config.yaml
num_hidden_layers: 8
num_attention_heads: 9
hidden_act: "swiglu"
norm: "rmsnorm"
norm_place: "pre"
attn_scale: 0.125
tie_word_embeddings: false
parallel_block: false
init_std_up: 0.0181
learning_rate: 0.00246
beta2: 0.99
weight_decay: 0.16
decay_shape: "linear"
batch_tokens: [131072, 262144, 524288]
max_steps: 3085
Each number is 50 + 15 x the weight over its row's rms, rounded and kept within 0 to 99. Layers, rows and columns count from 0. The size before them is the row's rms in percent of the matrix's.

# o: layer 3 attention output (transposed), 576x576, rms 0.112, rows 216-224,280-288,344-352, columns 0-191
# v: layer 3 attention value, 192x576, rms 0.128, rows 89-97, columns 0-191
o216 111:47 52 39 43 26 45 38 74 66 59 65 37 46 57 38 45 61 51 80 38 99 68 61 67 31 38 57 37 31 44 38 57 33 46 42 32 65 45 38 64 20 37 42 47 48 38 53 61 67 66 61 53 56 57 58 52 37 75 53 33 35 39 51 63 46 66 60 27 51 35 60 89 53 67 79 50 64 40 52 74 68 35 68 38 52 45 50 69 33 30 48 45 40 71 79 34 55 46 39 75 46 44 39 29 60 82 39 45 62 69 60 42 25 10 80 56 39 33 48 39 34 38 36 35 46 64 70 55 42 47 57 64 40 36 73 73 43 35 42 66 56 47 41 57 93 70 39 85 32 45 49 31 50 48 51 58 63 56 62 25 72 47 77 43 38 54 74 85 51 48 74 56 42 30 47 55 70 28 63 39 68 70 19 63 79 27 48 38 36 70 54 68
o280 105:51 70 68 32 58 46 74 74 51 62 61 35 50 63 19 39 54 30 69 44 60 45 57 74 32 34 35 49 58 45 59 31 39 31 53 67 62 52 44 40 39 61 27 81 38 30 23 46 40 59 59 37 33 79 61 52 21 51 20 66 40 41 25 48 70 35 66 61 28 39 73 51 39 64 71 47 56 42 48 45 37 61 57 57 19 72 60 42 58 41 57 55 41 60 26 57 51 86 52 25 53 46 31 47 58 47 59 36 55 40 76 26 53 66 55 46 51 58 69 47 53 52 79 30 43 72 47 53 46 31 44 34 54 59 40 89 52 60 74 19 44 62 43 68 43 38 66 52 38 54 50 83 41 25 48 71 60 49 70 53 64 64 39 54 17 31 34 64 37 43 71 39 34 74 57 39 62 63 17 33 46 66 69 34 44 43 45 41 39 42 40 40
o344 080:29 85 39 52 54 81 44 44 40 50 40 58 50 51 70 69 48 44 35 73 36 30 51 25 73 36 79 33 37 49 58 73 54 69 49 49 39 62 53 82 45 29 69 49 68 50 39 75 35 46 49 66 63 52 47 53 59 48 26 42 60 66 58 40 47 67 38 77 44 51 33 33 57 37 18 49 36 53 61 35 20 62 45 57 47 58 37 42 27 58 44 36 58 37 41 80 59 40 57 46 61 76 69 70 48 40 24 27 50 48 59 31 64 72 61 56 90 48 52 33 65 38 63 54 38 37 49 46 47 46 58 44 47 44 76 72 48 78 56 58 59 32 45 46 25 55 55 53 81 37 30 69 43 48 31 56 66 36 31 31 26 61 59 62 53 27 53 32 32 46 95 26 78 58 73 62 56 47 45 63 31 34 17 64 48 64 55 66 75 69 48 26
v89 100:69 37 47 62 50 42 50 67 51 29 77 55 30 60 44 59 71 46 46 54 90 54 62 40 57 73 45 20 70 48 44 65 39 71 70 36 42 58 59 39 18 62 16 58 51 34 53 53 73 41 72 58 41 69 73 40 38 57 33 42 32 46 54 49 24 77 48 55 38 62 55 65 29 55 59 59 66 49 55 73 44 76 65 36 59 66 40 44 62 56 18 53 30 58 83 43 63 42 58 64 40 22 69 33 34 49 38 18 59 49 60 53 53 42 43 75 30 43 38 13 51 61 61 38 60 55 56 54 48 55 55 50 27 60 44 30 40 54 38 36 52 42 50 38 54 28 44 16 31 53 32 59 60 52 35 30 54 50 68 65 61 36 35 65 59 76 43 44 61 49 52 67 53 46 41 35 83 55 48 61 51 47 46 58 64 24 47 31 68 42 72 33
o217 106:39 42 66 58 51 62 48 59 47 46 55 54 25 56 39 59 49 39 74 72 58 36 65 44 71 45 41 59 50 78 65 39 43 50 65 53 52 44 58 27 48 33 45 44 55 59 41 79 54 24 35 39 31 56 59 53 54 66 46 40 47 46 37 54 65 67 46 48 46 68 52 56 75 18 59 07 52 55 48 50 40 76 55 39 54 24 54 68 45 51 59 61 42 61 50 62 53 40 65 68 67 51 48 42 70 44 90 20 56 38 27 44 42 53 42 37 40 66 50 72 23 62 55 71 48 38 51 58 66 25 43 35 52 58 36 25 65 22 56 51 54 52 41 41 77 71 47 83 62 31 43 30 41 62 41 54 71 54 38 52 47 56 42 37 31 54 58 32 24 75 35 57 63 52 30 83 55 73 59 56 50 44 44 27 45 54 72 78 48 48 63 43
o281 110:45 52 40 22 24 60 34 32 15 61 43 69 58 64 66 72 68 45 39 47 55 67 34 62 59 41 74 55 21 64 40 49 24 44 47 28 67 24 32 58 53 45 55 77 43 35 45 53 51 49 55 58 31 31 53 62 53 57 70 21 62 65 47 32 45 63 48 36 78 42 54 49 42 71 61 41 51 56 43 58 61 44 55 44 51 35 65 67 54 66 58 69 65 26 55 41 52 79 22 43 57 36 56 58 39 45 63 74 44 59 57 56 42 29 31 62 45 57 37 33 51 70 87 87 50 77 47 44 40 64 68 80 65 53 55 57 42 46 58 49 33 38 37 60 33 48 36 39 72 36 29 40 42 75 36 21 75 77 54 57 55 43 65 32 75 51 51 54 45 30 40 33 65 36 54 46 52 58 26 49 51 41 47 47 45 41 56 48 28 25 74 32
o345 090:47 52 53 48 50 50 59 41 63 66 36 45 83 62 16 62 53 48 43 45 61 56 57 63 19 18 55 57 54 58 67 74 42 50 65 57 41 72 57 83 40 41 65 53 44 39 42 30 44 70 55 23 65 56 35 41 52 55 64 76 40 53 34 74 72 19 54 41 38 63 39 16 34 51 23 47 58 25 62 32 42 46 59 37 20 51 81 40 45 54 53 45 57 69 42 37 55 69 46 43 40 54 60 51 55 44 47 41 59 45 41 39 47 63 70 32 62 51 59 47 38 77 46 41 37 41 44 61 53 56 54 52 56 45 48 58 51 54 67 38 43 58 42 35 54 44 64 57 51 49 66 60 15 56 57 51 49 48 37 11 21 51 68 36 43 54 52 32 61 65 57 45 46 68 40 56 27 44 58 32 52 21 47 34 49 81 54 64 44 60 50 86
v90 091:31 56 63 56 63 76 39 17 51 38 66 63 53 36 70 55 61 35 52 50 50 63 59 45 65 27 35 47 48 73 32 73 31 62 52 49 56 65 48 37 49 47 40 35 53 29 73 39 55 46 27 50 39 51 48 27 60 36 35 22 47 45 59 23 35 65 53 51 55 54 86 43 66 32 67 50 43 63 52 48 53 54 49 72 58 60 40 42 50 29 55 58 26 37 55 37 55 55 46 60 27 41 41 75 25 55 38 77 51 55 48 43 52 43 67 61 48 41 72 56 40 32 53 45 24 86 84 49 50 49 49 47 56 32 29 25 37 54 63 55 49 48 55 55 74 50 64 72 11 11 63 43 71 56 94 41 59 54 50 41 45 42 58 63 25 32 25 28 23 57 36 61 39 50 60 83 35 63 48 50 41 55 49 46 46 44 41 52 60 58 51 49
o218 103:70 43 58 70 42 34 45 39 53 53 56 01 65 64 52 35 57 57 53 46 48 58 45 27 70 43 25 63 70 59 76 44 44 28 34 43 36 35 36 53 46 37 41 17 67 49 77 55 52 35 09 57 53 54 77 57 31 46 59 66 55 10 69 34 38 44 18 38 27 42 34 47 60 53 23 52 55 25 39 68 69 67 51 47 48 66 36 69 60 37 57 62 49 52 85 66 58 51 55 28 79 56 24 75 45 64 47 14 61 50 43 45 19 75 37 86 64 67 68 63 48 54 58 24 66 41 69 46 50 37 39 55 49 72 59 63 49 64 62 61 42 84 49 47 49 42 40 75 65 77 61 61 53 67 33 46 39 49 72 53 28 45 27 55 72 71 34 24 49 42 56 54 41 41 49 65 45 53 61 62 67 39 60 60 39 46 61 60 44 42 64 46
o282 110:34 86 48 58 18 67 43 54 54 78 51 66 48 44 92 37 50 37 24 60 44 72 76 79 62 27 48 45 61 35 43 43 59 53 55 62 45 62 26 53 55 15 43 28 36 34 45 44 57 53 19 37 65 53 68 58 48 60 63 35 43 59 76 75 64 61 26 57 58 23 61 25 31 28 35 25 23 44 75 75 54 68 60 51 40 50 46 13 26 64 46 57 55 74 59 36 50 28 51 58 66 46 41 53 64 35 41 42 64 23 32 49 34 41 68 37 36 57 61 38 64 68 48 56 42 35 40 66 44 60 46 50 43 50 47 70 63 44 47 35 51 34 55 63 53 53 36 47 51 69 44 53 52 62 51 41 41 42 61 60 56 29 73 53 57 55 77 46 76 39 55 26 51 53 39 46 25 50 36 38 63 43 56 62 59 36 35 40 18 73 58 47
o346 091:53 19 44 30 68 48 34 60 26 30 58 39 47 50 47 33 48 29 49 36 39 37 51 55 43 68 56 44 43 52 52 52 50 62 74 60 33 46 68 20 28 59 48 42 54 50 33 50 69 61 47 09 19 53 47 62 76 71 54 32 72 48 46 57 50 30 57 58 65 56 46 34 55 55 52 46 64 36 53 58 49 37 65 43 55 38 61 38 59 42 77 43 68 61 29 48 46 70 50 56 48 12 81 49 58 77 52 52 46 74 56 57 61 41 44 31 32 45 30 47 38 29 46 59 56 66 83 38 56 57 68 48 74 62 57 75 37 49 45 45 51 55 53 56 44 39 41 36 67 49 46 53 64 40 22 49 44 39 52 43 53 66 42 57 30 63 55 65 51 57 50 14 39 48 76 50 80 33 35 43 57 25 61 51 46 59 65 52 53 56 31 38
v91 100:40 71 57 62 64 50 65 58 65 59 39 47 44 67 50 38 56 43 70 42 41 61 52 34 65 20 42 56 42 17 14 40 99 64 46 57 60 52 55 57 76 43 40 40 43 40 39 11 61 54 77 65 36 53 86 26 38 56 75 67 47 44 41 46 29 23 58 59 06 45 63 30 62 33 48 60 51 58 49 20 56 49 60 45 30 51 33 49 40 43 50 34 56 31 64 53 49 31 51 51 42 30 51 46 40 37 55 42 29 66 82 46 61 44 63 31 45 39 45 42 47 62 64 61 64 58 43 65 33 50 61 60 48 55 43 23 64 72 32 50 82 53 53 40 46 59 63 42 41 37 82 34 41 72 58 16 23 55 22 56 49 42 53 52 50 31 72 75 51 70 57 44 53 62 33 53 49 46 63 52 65 40 47 63 46 55 65 68 60 36 62 11
o219 110:51 81 64 52 47 29 51 44 72 53 42 69 38 43 41 38 64 42 19 68 41 39 47 34 69 50 34 58 76 52 33 50 22 64 32 33 41 57 30 21 57 51 52 23 72 36 48 65 56 28 58 54 38 44 51 33 50 41 56 28 41 50 30 54 33 64 07 56 61 57 38 68 47 40 48 47 63 61 38 28 43 53 53 42 36 78 33 57 22 22 17 34 64 54 67 63 64 39 44 42 58 71 23 34 63 47 45 46 44 47 50 63 67 47 34 66 44 14 45 81 79 53 37 84 61 56 37 47 33 51 38 34 49 55 26 48 68 57 63 58 59 62 37 58 71 50 29 66 34 36 76 38 57 53 46 20 18 50 30 25 54 39 36 53 49 52 18 32 64 50 82 59 80 33 37 56 57 60 52 48 41 62 84 44 35 54 57 57 50 59 50 18
o283 107:48 75 56 07 33 69 37 35 22 52 30 49 42 50 47 36 39 54 38 51 36 49 38 68 44 54 53 48 55 52 54 41 33 54 37 23 68 19 70 75 55 51 55 48 49 43 61 49 39 48 43 46 69 46 41 39 65 59 49 59 52 46 40 45 58 24 66 57 59 66 43 61 54 55 30 50 61 59 40 41 49 30 49 36 72 48 56 61 49 33 37 51 77 46 25 69 26 74 44 59 40 69 62 62 56 52 43 56 46 64 18 50 72 42 39 68 46 73 14 55 78 43 37 45 66 51 53 55 54 33 85 50 88 53 48 62 63 45 44 56 25 30 04 46 39 54 36 64 42 50 47 58 33 37 27 30 58 43 72 36 69 67 53 23 29 33 39 62 54 29 42 67 33 50 69 40 76 36 86 78 46 38 31 71 49 51 55 80 62 66 40 05
o347 089:74 19 46 56 39 67 58 57 74 63 54 35 43 60 75 72 51 46 58 61 81 46 55 47 49 52 51 46 57 36 64 58 23 27 28 51 21 40 21 40 39 67 51 64 62 42 58 48 52 83 29 43 31 61 40 62 31 50 19 52 82 41 54 57 41 66 76 31 65 47 74 32 32 63 31 43 39 47 56 57 39 68 20 65 56 61 44 54 39 65 55 72 30 56 42 20 54 35 63 55 60 46 44 51 46 55 55 42 79 57 60 65 56 35 53 60 63 59 61 27 44 48 80 64 44 71 58 46 87 63 53 44 14 68 59 77 50 50 47 43 53 60 65 60 19 43 49 50 54 63 34 51 41 55 46 86 82 45 59 47 54 41 53 90 59 44 58 82 66 50 35 38 55 69 37 52 24 29 11 38 60 52 31 52 60 28 58 18 36 55 44 76
v92 097:95 43 63 34 59 37 34 23 49 51 30 63 36 49 36 49 40 46 61 51 23 51 73 46 51 53 45 46 25 67 61 21 06 64 46 58 66 64 46 40 38 20 63 59 56 65 44 38 47 56 53 83 78 49 47 51 63 50 61 04 47 55 39 44 65 19 70 47 50 25 50 44 48 61 79 55 46 49 61 57 38 60 23 72 26 43 66 48 46 38 59 69 35 42 39 62 81 40 54 39 92 56 26 23 73 75 44 55 55 57 58 38 46 62 40 36 67 54 40 64 26 53 59 54 48 62 55 66 43 36 71 52 63 58 50 73 36 35 56 71 66 37 71 54 25 54 41 80 62 51 62 44 49 38 40 56 50 43 61 65 45 60 59 41 46 48 54 72 37 53 47 31 55 69 67 67 49 51 38 72 34 67 71 25 34 36 53 32 41 37 40 41
o220 102:48 09 44 52 60 51 61 51 68 43 53 25 28 79 52 65 32 39 43 62 56 43 60 57 56 76 76 48 54 19 56 44 16 60 59 93 56 56 62 42 40 56 99 65 41 37 58 44 22 75 36 10 60 61 65 52 45 56 44 58 42 57 47 54 51 57 57 51 28 74 63 48 44 49 78 77 38 22 38 52 39 34 42 59 22 67 64 39 87 59 80 35 50 61 54 28 42 52 41 33 50 56 42 43 21 41 46 49 50 62 77 89 76 50 54 31 45 45 35 18 37 77 26 33 55 70 32 51 63 43 52 65 49 22 54 55 49 17 36 23 33 38 81 33 51 50 39 47 35 65 50 34 40 31 41 79 63 47 69 66 41 60 38 44 45 70 61 71 46 91 52 18 58 47 56 50 35 61 60 50 52 60 69 67 59 49 41 37 46 27 44 55
o284 115:66 64 59 46 32 88 80 69 55 39 25 59 65 39 39 78 47 53 69 28 76 28 54 47 33 79 30 49 51 32 38 39 69 43 45 51 44 48 30 60 61 26 56 46 52 53 27 43 79 56 84 35 36 38 70 44 67 51 39 44 32 53 35 44 59 56 69 51 52 49 40 36 56 68 39 42 57 42 46 57 77 60 39 52 36 30 56 59 12 45 49 61 72 68 32 46 38 25 41 54 40 34 49 73 40 60 61 32 43 41 42 64 19 53 33 83 39 45 48 64 62 52 44 51 59 54 61 76 69 57 52 34 61 53 48 52 54 29 38 70 38 62 20 53 53 64 35 42 47 70 53 64 39 65 58 42 56 65 50 56 52 46 14 36 57 13 53 42 80 51 56 48 21 50 32 44 36 51 45 46 34 42 19 55 59 31 42 54 24 61 29 43
o348 090:57 51 59 50 42 42 30 39 59 57 46 37 57 39 49 46 52 49 66 36 47 77 67 87 51 48 37 63 58 65 28 86 49 40 70 45 11 52 39 69 43 66 42 58 44 35 70 39 47 55 28 72 41 29 40 59 27 40 51 63 41 55 58 42 70 33 51 46 47 56 69 68 36 40 27 39 39 61 70 30 69 35 80 39 58 64 34 58 49 38 37 51 55 50 55 37 51 41 51 47 37 61 37 44 44 18 45 56 59 48 50 54 53 41 40 68 60 58 70 59 49 60 65 24 31 49 70 54 44 71 53 45 16 53 56 53 12 57 28 41 61 72 47 49 32 13 72 33 49 34 42 52 73 47 76 22 53 35 52 80 66 58 67 64 67 53 31 60 77 56 43 78 92 59 47 28 54 38 67 55 81 51 40 68 59 56 79 68 44 65 45 66
v93 095:40 44 54 36 73 47 38 49 79 57 51 64 50 19 43 48 40 47 37 81 36 42 35 58 60 69 44 67 37 49 44 48 71 72 79 41 67 49 48 53 81 36 48 65 55 52 62 65 47 73 67 30 40 40 21 61 33 26 65 23 33 31 29 58 55 61 63 57 23 52 67 54 63 53 41 59 53 42 60 12 66 64 23 60 61 61 23 55 53 85 66 47 51 33 45 99 74 48 52 54 65 52 42 47 58 36 49 44 41 42 41 75 29 32 44 56 54 22 51 47 72 69 45 81 42 45 25 54 47 43 73 49 54 91 31 58 41 38 34 20 64 54 49 67 60 50 46 46 48 35 43 38 50 82 65 45 57 35 34 59 32 42 69 54 41 52 58 40 45 32 55 42 58 85 62 51 64 45 40 40 46 56 43 59 61 50 50 54 57 66 41 77
o221 110:38 35 45 49 40 72 53 89 59 40 59 37 57 61 52 35 75 27 24 69 23 37 58 47 50 62 37 44 42 54 59 63 25 43 45 61 54 52 43 55 70 67 76 41 45 30 21 38 59 44 39 40 53 46 43 47 61 64 50 62 32 62 66 42 57 42 52 75 75 36 38 17 49 33 59 55 52 55 49 46 67 58 72 42 41 50 52 61 66 39 69 80 82 65 89 10 59 36 30 17 27 38 72 62 50 61 33 48 56 43 80 52 63 55 32 79 57 65 43 36 55 61 67 39 74 58 54 26 79 47 41 73 47 82 48 68 48 55 48 27 44 43 64 30 54 23 25 53 52 86 71 62 52 26 42 57 59 51 51 31 57 63 59 49 61 61 51 55 54 40 37 55 59 39 57 60 49 46 44 51 58 20 54 49 47 67 55 40 59 71 39 48
o285 105:48 43 77 59 36 51 54 62 24 29 28 25 30 51 55 38 20 70 61 26 68 62 53 87 46 42 63 36 36 65 39 44 36 64 41 75 29 49 31 33 40 60 60 47 65 34 38 81 68 39 25 46 60 47 53 46 63 26 61 11 22 51 47 15 58 35 57 71 37 54 60 46 59 37 73 36 37 12 50 65 57 67 03 45 61 65 73 48 42 40 61 35 40 58 28 38 74 56 39 34 40 32 59 72 33 63 62 49 68 27 53 42 44 53 53 55 61 49 39 35 38 28 66 16 41 71 46 57 49 52 52 53 38 40 44 69 47 43 57 46 56 17 27 47 44 56 44 50 19 63 54 41 49 34 50 57 14 50 71 52 41 47 53 70 51 54 65 45 60 53 59 82 54 40 31 26 73 12 27 53 35 26 40 71 50 45 68 56 31 52 17 35
o349 088:16 36 60 51 48 51 67 49 52 64 45 59 67 40 49 49 41 50 49 27 70 65 74 48 39 24 67 54 51 49 44 30 58 51 31 43 61 54 82 70 64 47 46 64 69 54 46 62 57 33 51 59 08 51 61 30 56 53 26 35 70 52 63 63 57 67 38 42 85 46 58 44 54 60 49 47 57 56 55 66 26 30 63 52 46 55 81 38 57 41 40 67 42 56 56 37 40 32 59 56 74 52 71 62 20 51 69 63 25 65 43 57 57 52 28 26 60 58 69 43 70 34 14 60 32 36 59 84 54 65 46 67 42 45 46 29 33 64 55 79 76 49 64 74 45 57 76 58 68 61 63 58 63 70 45 41 59 41 45 29 54 62 41 39 50 47 45 57 48 37 51 70 45 53 65 20 38 49 50 33 52 34 33 00 56 80 59 56 62 46 78 73
v94 100:39 49 54 33 65 55 50 34 81 70 66 62 47 36 46 78 56 49 29 20 54 44 27 50 49 66 45 55 60 16 57 35 40 71 49 62 54 11 30 37 59 65 29 56 97 38 38 99 44 74 45 73 40 68 72 66 37 36 68 48 42 29 69 73 61 44 40 48 30 52 70 63 41 54 68 53 67 45 32 39 69 71 50 38 40 59 15 27 53 53 31 37 38 34 36 48 53 49 33 72 50 42 62 73 71 48 63 63 44 69 51 55 63 49 54 76 62 63 57 21 32 52 63 55 35 40 52 31 48 51 28 56 19 46 78 58 36 44 76 62 39 60 52 59 72 56 33 76 61 54 30 35 52 33 58 44 30 69 61 56 36 73 60 66 53 42 62 36 60 32 53 53 19 37 68 38 62 56 66 12 38 41 35 84 27 62 60 68 56 63 49 36
o222 104:45 60 61 57 32 48 48 41 33 63 52 70 65 66 52 43 57 73 77 59 56 42 61 42 37 34 69 45 64 58 51 55 46 64 43 61 28 69 57 30 47 57 65 40 51 79 37 48 68 63 40 14 49 58 44 52 43 47 51 52 71 51 40 31 37 48 51 58 46 27 60 68 23 60 45 47 47 32 49 43 42 56 50 63 34 28 59 38 49 60 28 29 64 15 26 62 39 60 45 60 34 51 60 54 46 42 41 41 29 21 23 64 56 88 36 66 73 40 48 55 63 45 55 40 43 46 29 70 31 55 46 73 76 45 74 41 55 21 49 51 49 13 61 28 42 45 72 48 40 75 57 55 70 52 31 53 53 76 39 48 49 38 40 29 58 49 52 48 58 49 49 34 41 46 46 54 51 41 86 22 72 71 39 50 20 59 54 66 66 62 28 73
o286 106:48 28 54 33 45 32 24 48 49 33 35 53 58 50 63 63 55 28 33 65 72 45 26 38 53 59 45 54 55 56 70 46 40 51 36 48 43 55 34 49 53 48 71 33 47 66 35 47 44 29 56 37 61 47 50 56 70 58 51 42 68 48 37 20 45 50 66 10 57 58 30 07 49 64 68 62 16 35 35 72 37 63 15 37 51 60 37 44 36 42 65 79 30 41 44 47 29 47 33 48 61 73 24 64 32 38 71 39 45 50 99 67 42 34 36 64 18 59 37 68 42 65 33 40 71 51 43 50 46 29 29 44 65 63 68 61 47 49 31 45 26 49 31 60 28 55 54 63 62 47 61 59 41 55 50 52 80 42 46 20 60 54 86 59 45 15 34 46 68 43 70 49 47 60 45 46 39 62 23 62 33 74 64 68 57 47 58 27 44 55 24 33
o350 088:69 37 60 38 26 88 45 37 38 53 48 33 76 46 52 57 21 36 43 40 60 63 57 75 43 36 43 50 54 22 48 64 58 34 65 39 31 57 64 51 59 64 48 56 31 77 48 49 65 47 39 51 44 70 22 46 48 57 56 63 51 28 27 47 48 78 71 58 63 40 62 38 71 70 42 42 36 55 66 39 52 44 60 68 43 40 79 64 29 31 68 75 43 49 53 61 70 78 68 49 50 39 42 37 59 67 53 99 32 65 34 48 54 63 20 57 46 41 63 26 46 23 38 56 51 34 67 60 37 94 55 71 63 28 15 59 54 37 28 57 63 37 54 55 66 42 38 22 29 53 61 46 90 54 68 53 39 50 65 54 59 32 71 34 40 55 49 42 30 55 47 53 36 20 48 53 55 50 41 63 61 24 68 24 30 82 34 33 55 48 44 76
v95 089:02 63 63 62 31 58 65 47 41 32 60 64 54 44 27 16 66 70 82 59 38 51 49 36 44 22 25 59 49 63 77 47 20 19 45 58 59 47 46 39 30 28 43 55 53 42 57 69 78 40 46 83 37 91 28 71 52 04 52 21 53 54 23 44 47 56 62 50 42 48 56 52 52 64 56 67 49 57 65 64 34 46 50 48 47 74 48 67 58 57 32 66 51 58 45 63 50 48 50 46 19 40 73 50 54 64 65 41 64 18 34 46 49 18 68 51 63 46 30 15 57 34 50 27 33 43 63 20 90 47 53 51 50 73 44 48 42 39 48 51 51 38 54 64 56 70 35 34 36 38 49 43 24 24 61 37 45 42 21 70 50 82 43 70 36 29 61 39 35 53 45 69 43 68 55 21 44 57 40 54 58 38 32 27 74 43 68 60 40 61 34 42
o223 107:76 43 38 43 59 61 30 72 81 70 49 48 24 52 52 40 59 66 86 54 39 55 43 25 20 59 42 76 35 38 55 32 33 62 33 47 34 48 53 47 70 09 40 42 61 34 61 48 58 45 68 37 36 72 41 62 46 69 50 50 71 64 44 57 37 24 47 36 54 45 68 36 37 30 59 55 51 38 69 55 39 33 70 42 39 49 62 40 27 72 38 46 47 47 55 92 46 40 42 63 23 81 50 34 45 19 47 48 68 65 52 43 55 56 55 71 49 56 53 49 51 41 32 79 52 60 86 31 64 43 76 50 48 61 54 66 60 56 47 21 46 39 52 33 36 38 42 42 43 47 18 54 53 52 44 51 45 60 56 39 57 34 34 47 42 47 24 65 99 41 69 64 23 59 38 38 48 27 38 57 71 71 64 49 34 72 51 43 22 48 68 57
o287 107:59 60 77 39 42 48 44 56 06 56 32 58 30 07 57 51 26 59 47 54 61 53 36 53 25 26 59 24 55 61 44 54 58 60 36 19 57 61 39 45 93 66 82 51 56 53 54 36 55 62 58 37 49 37 66 62 55 32 54 36 73 50 36 44 50 45 26 87 65 54 66 65 62 35 40 78 34 55 17 38 62 38 75 53 65 37 54 50 51 31 54 35 60 55 49 34 74 63 63 55 47 23 17 37 27 53 43 52 48 36 42 41 47 71 59 41 42 36 72 45 60 69 48 28 55 58 40 41 59 49 52 54 61 36 50 69 55 56 46 53 68 52 29 27 42 53 54 30 41 41 69 68 36 62 40 68 30 61 61 31 43 67 49 46 61 56 85 47 72 45 50 58 58 20 37 36 88 32 31 30 43 58 25 63 43 49 68 46 45 54 63 73
o351 087:47 80 69 30 60 53 40 48 73 38 61 71 44 70 50 69 65 46 34 42 54 41 62 40 63 96 71 39 46 36 36 44 52 38 54 22 48 32 58 72 35 68 61 57 59 37 52 38 54 57 39 30 23 22 60 65 41 49 41 46 40 62 78 51 42 47 42 24 55 52 59 51 41 43 63 58 55 41 45 77 56 60 65 38 48 41 69 69 47 43 77 46 51 80 06 54 62 48 49 40 67 81 88 61 61 36 49 54 62 32 80 53 48 27 32 73 24 39 58 92 38 69 36 66 50 50 41 56 44 48 29 69 53 46 68 63 49 60 52 42 37 82 40 45 60 40 26 66 52 41 42 21 65 54 62 43 38 74 54 64 43 73 60 61 35 43 60 61 65 60 22 47 45 53 52 54 41 68 85 41 71 41 62 38 54 82 62 50 88 60 51 50
v96 096:62 63 68 57 35 56 31 56 66 62 58 38 38 63 56 46 34 60 47 57 43 38 69 61 34 70 61 47 77 47 79 49 84 49 41 52 53 52 82 66 38 70 58 62 65 45 71 39 33 27 52 64 55 66 40 60 65 42 60 40 37 54 58 48 51 60 51 46 36 50 52 48 21 41 47 47 65 47 54 51 46 23 37 25 61 63 53 60 49 27 57 95 55 53 58 80 25 36 29 33 73 67 48 08 26 33 63 64 20 56 48 51 99 57 41 34 53 69 40 51 31 39 41 33 45 33 67 29 52 60 63 53 46 31 53 60 59 55 35 69 43 70 49 38 68 20 52 54 56 35 56 27 70 46 71 46 52 40 43 76 66 63 47 38 47 77 45 63 64 48 62 36 75 55 59 31 56 65 47 93 41 32 81 23 56 56 54 53 46 34 53 57
o224 102:57 37 42 45 48 61 62 67 50 49 70 47 19 54 74 65 67 38 13 64 51 45 51 43 41 18 75 44 71 58 46 44 46 47 50 63 22 58 33 42 50 66 71 55 49 25 25 35 51 66 34 47 67 51 27 42 47 61 40 39 31 49 58 35 62 34 54 66 38 61 46 49 33 36 67 55 76 41 55 57 63 57 42 52 71 87 14 44 46 27 43 50 41 45 29 44 47 63 42 73 43 41 50 46 58 46 14 43 20 53 41 55 41 65 66 36 48 39 50 37 51 36 56 31 43 49 31 13 26 40 37 67 61 47 66 35 64 53 35 33 55 43 24 64 43 48 51 48 30 61 39 28 62 45 22 41 71 43 74 37 61 53 43 55 51 50 56 55 62 38 51 43 69 49 47 19 58 44 75 27 47 50 54 76 21 53 24 53 54 60 44 51
o288 115:42 59 62 59 46 59 31 48 39 43 55 68 61 57 35 63 48 72 52 41 52 52 38 27 70 20 53 68 31 27 53 35 57 44 43 48 64 50 43 45 99 38 31 57 28 44 56 60 47 70 26 53 41 22 98 13 71 58 45 54 31 46 53 57 41 49 51 63 39 52 50 68 59 24 54 25 69 45 71 46 60 38 45 50 64 62 56 65 46 63 32 80 49 36 44 44 47 62 02 43 57 44 47 49 50 60 57 36 60 51 37 53 12 13 66 59 45 70 58 40 58 41 77 38 49 23 64 56 85 55 47 36 38 59 41 40 55 60 37 65 55 07 62 45 61 49 56 33 36 29 68 45 17 61 49 72 51 58 41 41 50 54 67 31 26 49 42 50 21 53 36 40 37 52 41 57 13 39 63 23 69 60 39 40 53 36 41 52 38 44 52 25
o352 086:74 47 42 79 44 58 53 26 36 74 25 93 76 72 54 35 45 33 66 50 63 51 46 53 43 75 35 43 54 80 29 56 29 71 59 28 53 62 24 24 56 46 47 68 76 80 43 58 59 29 78 25 81 84 41 97 75 52 46 40 66 43 29 48 55 68 54 21 66 58 56 28 59 65 69 63 34 54 53 56 15 70 37 62 57 43 78 67 44 73 48 20 28 57 40 47 48 44 69 44 38 71 44 44 60 35 46 42 56 21 66 64 44 76 53 59 38 27 55 65 49 43 36 50 58 36 21 64 48 36 73 60 55 64 45 39 50 63 74 44 45 44 49 60 47 51 66 41 36 40 17 70 48 59 72 47 37 35 32 37 37 39 46 62 45 62 44 68 43 79 57 79 43 53 55 68 56 80 54 47 25 59 56 57 53 56 41 50 24 56 50 34
v97 097:64 62 33 42 70 50 52 42 64 34 69 57 46 76 61 66 42 33 45 24 46 55 43 66 44 19 55 31 55 58 62 54 65 26 52 34 37 25 73 62 48 61 48 28 46 62 60 46 49 55 59 44 32 31 46 48 65 49 33 60 41 61 54 24 51 78 81 79 38 66 52 51 51 68 59 57 62 51 60 45 44 18 66 71 65 87 39 53 59 38 49 72 75 44 55 71 54 55 35 54 49 60 68 43 14 59 59 55 40 35 78 65 46 13 19 73 62 37 56 41 32 47 57 51 32 48 19 60 32 53 36 55 46 39 33 47 39 55 40 45 51 54 57 50 62 32 25 66 26 51 56 57 27 40 55 43 34 18 49 32 45 42 53 46 03 46 37 38 44 54 75 72 62 62 52 67 54 34 29 44 69 68 51 35 46 40 46 54 49 72 59 37